{"d_model": 96, "n_head": 3, "head_dim": 32, "qk_norm": false, "bias": "all", "lr_mult_o": 1.5, "beta1": 0.95, "warmup_steps": 200, "train_tokens": 89370000, "steps": 5455}
Each number is 200 + 40 x the weight over its row's rms, rounded and kept within 0 to 999. Layers, rows and columns count from 0. The size before them is the row's rms in percent of the matrix's.

# layer 7 attention query, 96x96, rms 0.139, rows 77-95, columns 0-47
107,248,211,172,135,289,201,213,199,262,173,129,235,196,236,249,226,166,202,201,209,192,218,242,206,272,159,207,216,289,198,192,137,202,230,222,197,214,175,128,171,198,174,183,116,200,175,166,257
102,198,209,149,237,178,198,212,261,169,222,122,199,199,220,149,188,127,189,226,165,175,125,178,262,194,181,193,200,246,209,186,253,128,146,165,226,160,196,220,195,191,156,171,202,248,198,172,197
102,258,189,177,235,262,176,201,174,119,187,219,158,202,287,130,221,160,216,202,141,156,195,234,157,249,89,206,169,215,208,131,202,170,198,191,217,222,241,144,223,209,225,169,195,162,171,181,171
101,268,217,229,150,190,159,148,151,172,250,211,240,209,205,240,213,213,154,215,210,222,259,133,207,145,166,210,226,213,234,245,204,282,266,152,239,155,223,149,159,115,224,170,219,233,185,221,197
103,249,119,268,111,165,222,237,237,228,202,210,130,147,184,174,170,227,277,143,147,186,225,153,165,196,231,189,213,239,173,167,190,275,266,199,173,168,224,224,215,254,184,234,164,248,281,244,240
093,253,148,184,169,228,203,274,158,218,224,166,210,144,169,219,171,208,179,207,197,318,120,171,113,177,173,225,238,165,175,227,224,176,191,204,185,198,142,209,165,185,162,175,181,228,214,174,229
097,260,225,201,243,202,227,171,186,194,200,154,205,159,179,139,147,227,181,241,249,191,172,190,201,147,141,233,201,215,234,201,139,271,198,222,216,202,162,191,221,220,190,177,210,109,195,173,187
104,180,228,143,225,224,196,169,206,217,206,185,113,247,163,165,113,123,220,207,156,180,275,217,149,115,263,171,193,169,140,179,265,249,170,208,182,297,231,187,184,221,207,218,244,157,211,170,256
097,253,151,191,222,210,251,244,142,207,115,246,191,191,271,191,225,158,211,205,196,171,204,174,177,160,200,166,227,204,216,179,188,271,143,204,216,207,267,160,214,151,167,267,212,188,191,183,296
104,271,142,214,188,203,181,268,260,135,167,203,187,193,204,177,207,286,90,233,239,213,207,244,165,138,190,149,124,182,235,179,236,195,207,127,276,221,160,224,174,237,223,152,241,211,212,176,182
099,260,255,253,153,239,188,262,221,189,236,200,188,126,195,192,205,164,223,199,210,266,161,158,197,210,182,215,219,172,214,213,203,153,251,128,337,225,190,195,255,202,182,250,247,126,211,262,233
098,164,185,226,202,237,188,215,103,245,111,188,215,199,203,300,220,193,154,240,218,262,193,203,222,198,212,186,200,245,265,212,179,235,242,184,217,238,199,136,284,172,229,214,189,148,161,256,203
103,203,178,183,190,225,159,192,239,165,193,190,289,156,176,188,218,183,276,229,216,156,248,213,183,211,238,194,213,298,214,181,305,240,212,146,167,146,182,224,218,192,195,279,199,218,201,196,217
096,185,181,53,191,150,169,200,150,193,246,171,169,225,223,200,222,228,203,181,237,197,196,259,176,171,160,203,188,176,174,241,210,235,231,154,226,195,180,220,274,254,136,268,178,231,155,244,197
107,218,186,218,160,237,237,149,258,198,203,183,261,174,187,184,151,188,150,152,177,187,228,256,174,222,146,199,232,159,177,234,95,268,106,176,186,157,217,185,260,214,213,249,222,256,252,236,169
101,153,177,178,186,229,236,174,140,162,234,155,230,197,231,248,243,207,230,261,209,160,90,176,187,192,187,211,193,168,59,190,246,236,177,165,250,249,139,285,191,136,216,150,209,233,198,144,206
102,220,174,214,165,164,269,158,284,186,157,219,172,198,195,183,205,211,207,216,239,211,219,187,218,177,216,188,259,218,184,178,197,177,229,144,237,225,229,179,326,233,186,208,171,165,289,112,216
106,98,194,197,221,211,185,205,261,207,230,237,227,166,138,166,223,199,185,276,207,130,185,216,164,157,213,234,167,174,95,177,179,179,237,220,293,150,203,203,160,216,197,207,205,176,120,203,178
100,214,114,189,174,248,229,188,230,213,237,175,171,281,157,250,231,223,185,133,153,170,204,263,186,244,198,218,213,120,237,261,230,146,240,164,208,173,228,146,154,134,164,250,217,155,205,154,269
# layer 7 attention key, 96x96, rms 0.151, rows 77-95, columns 0-47
098,166,163,260,169,256,167,202,182,154,204,170,147,185,237,263,250,141,208,206,172,187,169,237,225,201,228,145,248,288,173,176,151,225,162,217,227,249,170,149,174,184,193,140,159,199,192,175,177
106,151,163,140,226,200,201,224,216,258,262,180,164,214,228,231,201,118,187,231,260,204,137,183,161,226,153,185,292,301,228,215,163,172,190,233,234,130,232,206,228,205,177,190,244,221,210,179,218
102,225,165,134,187,196,177,158,144,117,247,262,240,171,255,123,123,233,232,204,176,169,207,208,214,277,190,214,137,229,170,139,220,212,199,193,219,211,220,176,276,205,172,262,218,122,192,233,230
096,164,220,145,190,179,189,245,184,144,208,260,209,171,157,202,219,247,229,198,185,232,171,213,207,146,152,173,293,242,215,172,206,292,145,177,214,214,140,226,207,174,191,186,205,214,167,163,212
108,151,147,248,190,209,152,270,220,202,229,178,216,167,186,173,196,253,248,177,183,167,243,218,211,173,202,204,273,184,151,246,207,230,228,195,214,262,204,205,211,246,204,198,240,185,223,191,164
099,170,121,242,222,224,198,212,191,273,252,111,172,148,210,129,164,145,194,253,211,258,171,234,165,168,187,212,263,189,190,184,265,185,263,160,232,135,192,256,237,219,200,197,207,243,231,220,235
104,259,205,195,203,151,249,166,128,163,77,186,139,141,239,134,190,116,223,174,222,230,222,236,208,189,225,223,208,192,199,247,152,216,213,186,148,212,161,150,229,230,209,200,256,221,235,215,146
099,172,191,179,245,214,183,223,208,125,199,211,177,135,273,200,212,196,253,174,206,160,196,201,138,144,204,187,177,143,159,212,198,146,219,195,181,224,201,136,201,222,201,232,204,247,271,188,228
095,253,181,198,302,190,266,231,202,189,288,230,265,158,279,191,231,171,239,231,217,167,228,226,149,224,216,246,194,167,211,215,131,216,146,211,224,275,118,201,171,193,170,217,155,147,164,244,165
099,202,190,181,237,247,231,187,210,253,185,242,107,180,242,248,148,218,196,208,147,237,106,206,165,146,112,190,152,166,245,280,225,214,226,169,252,160,182,306,229,211,193,191,182,225,199,155,167
097,204,204,245,303,260,195,232,240,230,191,169,269,196,124,197,161,150,221,147,242,182,148,224,186,230,145,246,169,168,227,257,217,207,178,184,240,288,217,196,248,173,196,207,175,183,227,198,209
101,172,197,265,213,173,156,251,159,227,205,190,206,241,187,219,226,157,98,214,164,167,168,255,145,248,145,181,164,253,279,198,190,273,210,194,137,236,198,202,270,154,237,205,121,197,262,194,185
101,165,233,208,199,187,187,184,213,181,268,234,268,194,216,190,223,186,145,220,133,238,174,206,238,161,225,168,251,218,178,205,209,246,206,163,99,158,177,210,120,225,201,277,279,196,164,225,242
093,231,194,129,172,176,154,229,204,197,285,145,191,247,247,223,139,152,217,199,172,161,210,147,268,170,176,211,283,149,204,243,190,215,153,203,209,249,150,220,255,253,209,213,180,251,235,250,188
099,189,197,210,184,216,198,200,228,167,184,200,258,141,235,253,163,275,146,202,180,135,203,179,200,226,169,147,219,244,197,208,161,207,209,160,264,169,229,161,210,234,184,165,285,193,244,186,177
103,180,192,148,126,190,244,149,247,203,252,68,183,216,270,224,245,210,193,300,213,178,114,203,166,168,185,258,186,298,133,198,253,268,188,139,188,231,134,203,208,175,210,194,200,219,230,205,232
098,173,165,187,176,224,282,219,245,213,180,231,242,189,176,119,231,196,192,192,231,190,202,193,206,225,231,247,202,154,130,248,172,229,189,122,225,148,217,168,266,274,205,199,138,112,190,120,166
098,172,265,214,112,177,182,202,153,243,172,159,165,273,146,192,201,240,203,248,272,220,157,239,129,177,201,295,245,210,121,176,190,160,241,146,244,216,269,165,213,190,142,219,164,170,130,253,134
092,215,198,207,234,216,213,252,230,164,275,134,186,213,258,204,263,196,181,160,182,179,247,245,191,231,153,210,168,149,161,217,218,106,151,273,188,222,216,156,239,176,241,180,172,200,119,178,154
# layer 7 attention value, 96x96, rms 0.187, rows 64-78, columns 0-47
098,193,209,91,215,236,198,257,228,124,151,192,212,195,166,212,154,207,165,162,149,284,255,164,147,167,217,226,228,194,252,217,175,243,189,168,213,280,218,190,217,197,207,218,211,179,255,152,225
097,239,211,179,216,234,162,242,219,115,234,172,185,267,119,198,230,228,218,230,162,149,166,228,228,217,264,174,211,214,222,215,158,211,304,187,226,191,221,211,193,208,164,208,164,284,228,200,163
102,209,230,232,225,196,220,181,284,142,233,191,181,248,244,165,172,172,238,111,190,184,128,173,217,172,254,189,208,224,189,187,132,163,193,202,156,213,233,155,136,206,200,131,158,174,219,150,246
095,286,231,219,197,134,195,187,153,158,222,185,131,213,256,166,206,202,191,113,233,281,244,192,126,224,209,215,262,262,173,210,182,198,285,182,230,189,248,272,208,189,209,270,213,216,176,218,164
103,178,244,163,207,220,160,192,180,234,181,182,232,105,186,159,134,192,214,212,207,218,180,203,154,222,173,205,166,204,195,195,239,224,148,227,254,171,208,188,171,133,172,212,227,247,201,171,290
100,138,234,223,208,165,214,216,165,127,282,216,164,158,210,218,165,189,252,160,171,262,142,207,212,205,226,141,113,189,183,219,229,171,160,232,165,239,206,246,215,252,189,213,190,170,234,163,82
096,196,241,250,225,292,223,162,238,137,229,238,223,326,220,167,145,172,227,155,178,266,213,193,196,206,213,186,209,274,279,235,237,217,169,194,203,223,208,204,205,178,165,158,195,234,172,215,200
097,222,240,231,214,205,127,141,180,189,192,237,169,192,248,190,183,206,233,196,238,153,226,185,139,122,288,246,175,180,300,191,191,270,217,180,171,190,226,173,214,210,231,197,249,217,184,146,259
103,142,187,246,203,200,203,216,185,192,208,186,155,194,191,245,176,175,233,199,231,206,227,242,157,275,139,189,186,158,196,201,197,177,120,162,164,189,176,178,224,226,230,179,213,237,134,196,278
096,268,177,257,180,210,216,225,229,182,287,204,193,164,245,261,214,190,162,217,197,262,166,248,198,173,240,229,191,206,224,142,163,214,200,167,159,273,273,210,137,224,245,198,175,210,141,225,190
103,238,206,130,212,200,192,240,169,253,183,152,192,279,208,309,221,234,229,224,183,238,204,166,107,196,171,227,201,218,162,211,193,156,205,247,165,228,279,153,147,185,197,210,200,152,207,114,239
099,195,190,261,209,199,149,164,245,144,161,166,232,184,182,160,252,175,236,142,198,242,234,261,175,151,211,217,228,236,202,174,200,172,204,304,184,194,238,254,256,218,239,142,174,193,209,240,186
101,169,161,166,200,166,187,196,164,171,253,271,195,209,152,190,209,165,149,230,197,149,188,183,221,112,237,224,188,228,157,231,308,163,215,176,213,179,219,193,220,199,207,133,172,236,123,204,226
098,167,178,228,193,249,169,135,213,226,156,194,118,169,171,208,155,171,145,197,115,176,222,129,115,212,211,208,213,157,172,190,214,213,193,217,204,208,203,181,181,156,190,224,210,156,253,257,239
101,132,290,289,148,227,206,265,216,170,225,129,220,167,166,174,200,213,202,181,187,184,230,237,170,189,191,262,142,225,197,254,208,199,114,267,219,176,116,242,184,235,136,203,237,183,182,204,281
# layer 7 attention output (transposed), 96x96, rms 0.234, rows 64-78, columns 0-47
087,135,187,180,71,184,181,207,179,153,308,209,157,284,215,199,187,258,206,171,206,254,228,268,95,172,201,165,164,219,191,163,191,213,230,230,218,278,200,232,188,194,215,165,183,203,196,115,265
093,220,185,270,224,173,240,189,238,240,132,165,231,248,184,215,195,205,241,154,199,167,159,227,198,162,148,131,205,235,226,115,149,247,213,158,300,180,205,222,200,176,162,278,205,165,229,219,193
103,236,200,211,222,219,104,224,236,178,215,196,170,193,237,216,178,197,197,120,252,155,180,308,251,266,190,183,184,180,189,209,221,179,244,255,239,241,201,152,181,85,220,143,209,196,172,168,185
092,298,246,237,198,204,203,198,169,187,148,272,140,198,277,155,196,161,196,239,222,227,170,147,181,176,178,228,165,166,184,189,240,137,251,222,326,183,236,202,235,159,189,135,157,175,238,253,240
100,205,254,216,253,166,209,182,230,170,215,196,171,106,165,109,186,187,196,173,144,170,177,187,124,234,198,135,326,252,208,235,255,209,248,151,193,132,265,133,226,168,240,184,240,213,181,212,203
100,175,231,177,145,235,205,226,218,120,231,211,193,173,171,209,111,211,230,177,159,219,218,237,232,228,207,255,284,194,234,177,202,255,131,244,202,101,161,271,235,173,215,208,151,136,134,171,144
097,195,220,254,199,293,246,232,217,207,174,91,218,203,169,157,133,220,168,141,222,206,185,219,231,279,132,166,234,251,277,197,210,271,187,242,230,194,163,261,127,194,193,229,213,210,242,266,208
100,198,185,256,184,196,238,185,186,229,255,174,170,232,239,193,119,202,121,228,183,102,247,170,168,226,186,228,150,217,200,251,187,230,179,246,154,202,171,120,197,248,260,188,191,190,166,203,125
100,136,225,136,250,278,168,229,222,213,209,180,183,173,159,193,161,129,279,235,224,206,254,218,196,168,196,211,167,209,149,170,199,125,213,166,169,171,219,195,194,214,223,208,187,298,171,233,219
097,219,166,205,148,279,171,174,213,132,291,166,161,160,188,189,289,239,226,237,213,234,216,196,211,209,202,272,230,196,147,161,213,179,202,216,221,180,255,189,140,130,165,197,195,240,199,178,170
104,208,200,229,169,216,194,225,161,227,173,208,283,256,149,227,176,202,170,204,172,196,169,199,153,252,152,221,223,116,219,149,194,193,202,167,184,192,195,215,191,195,189,209,255,196,203,153,179
099,204,223,148,194,225,203,218,171,219,225,190,284,207,218,134,167,194,255,199,230,211,213,139,199,189,178,228,177,171,247,155,164,240,181,188,211,193,271,159,182,131,291,146,202,197,217,266,215
102,213,148,216,187,142,215,154,184,165,192,181,165,265,255,198,253,175,195,155,160,172,132,209,244,183,202,260,259,256,191,260,199,225,267,189,162,92,267,155,225,189,195,239,211,185,198,194,205
098,134,129,181,238,234,218,163,226,190,191,198,179,182,176,254,176,204,194,151,227,193,226,174,205,190,239,210,270,196,220,155,234,227,257,197,163,228,154,216,203,181,223,184,137,196,275,278,211
095,153,190,206,193,223,234,153,223,173,210,172,193,236,181,106,148,129,264,233,244,208,197,172,121,175,247,166,168,210,191,200,167,222,151,224,118,188,156,275,181,144,136,269,112,210,209,213,255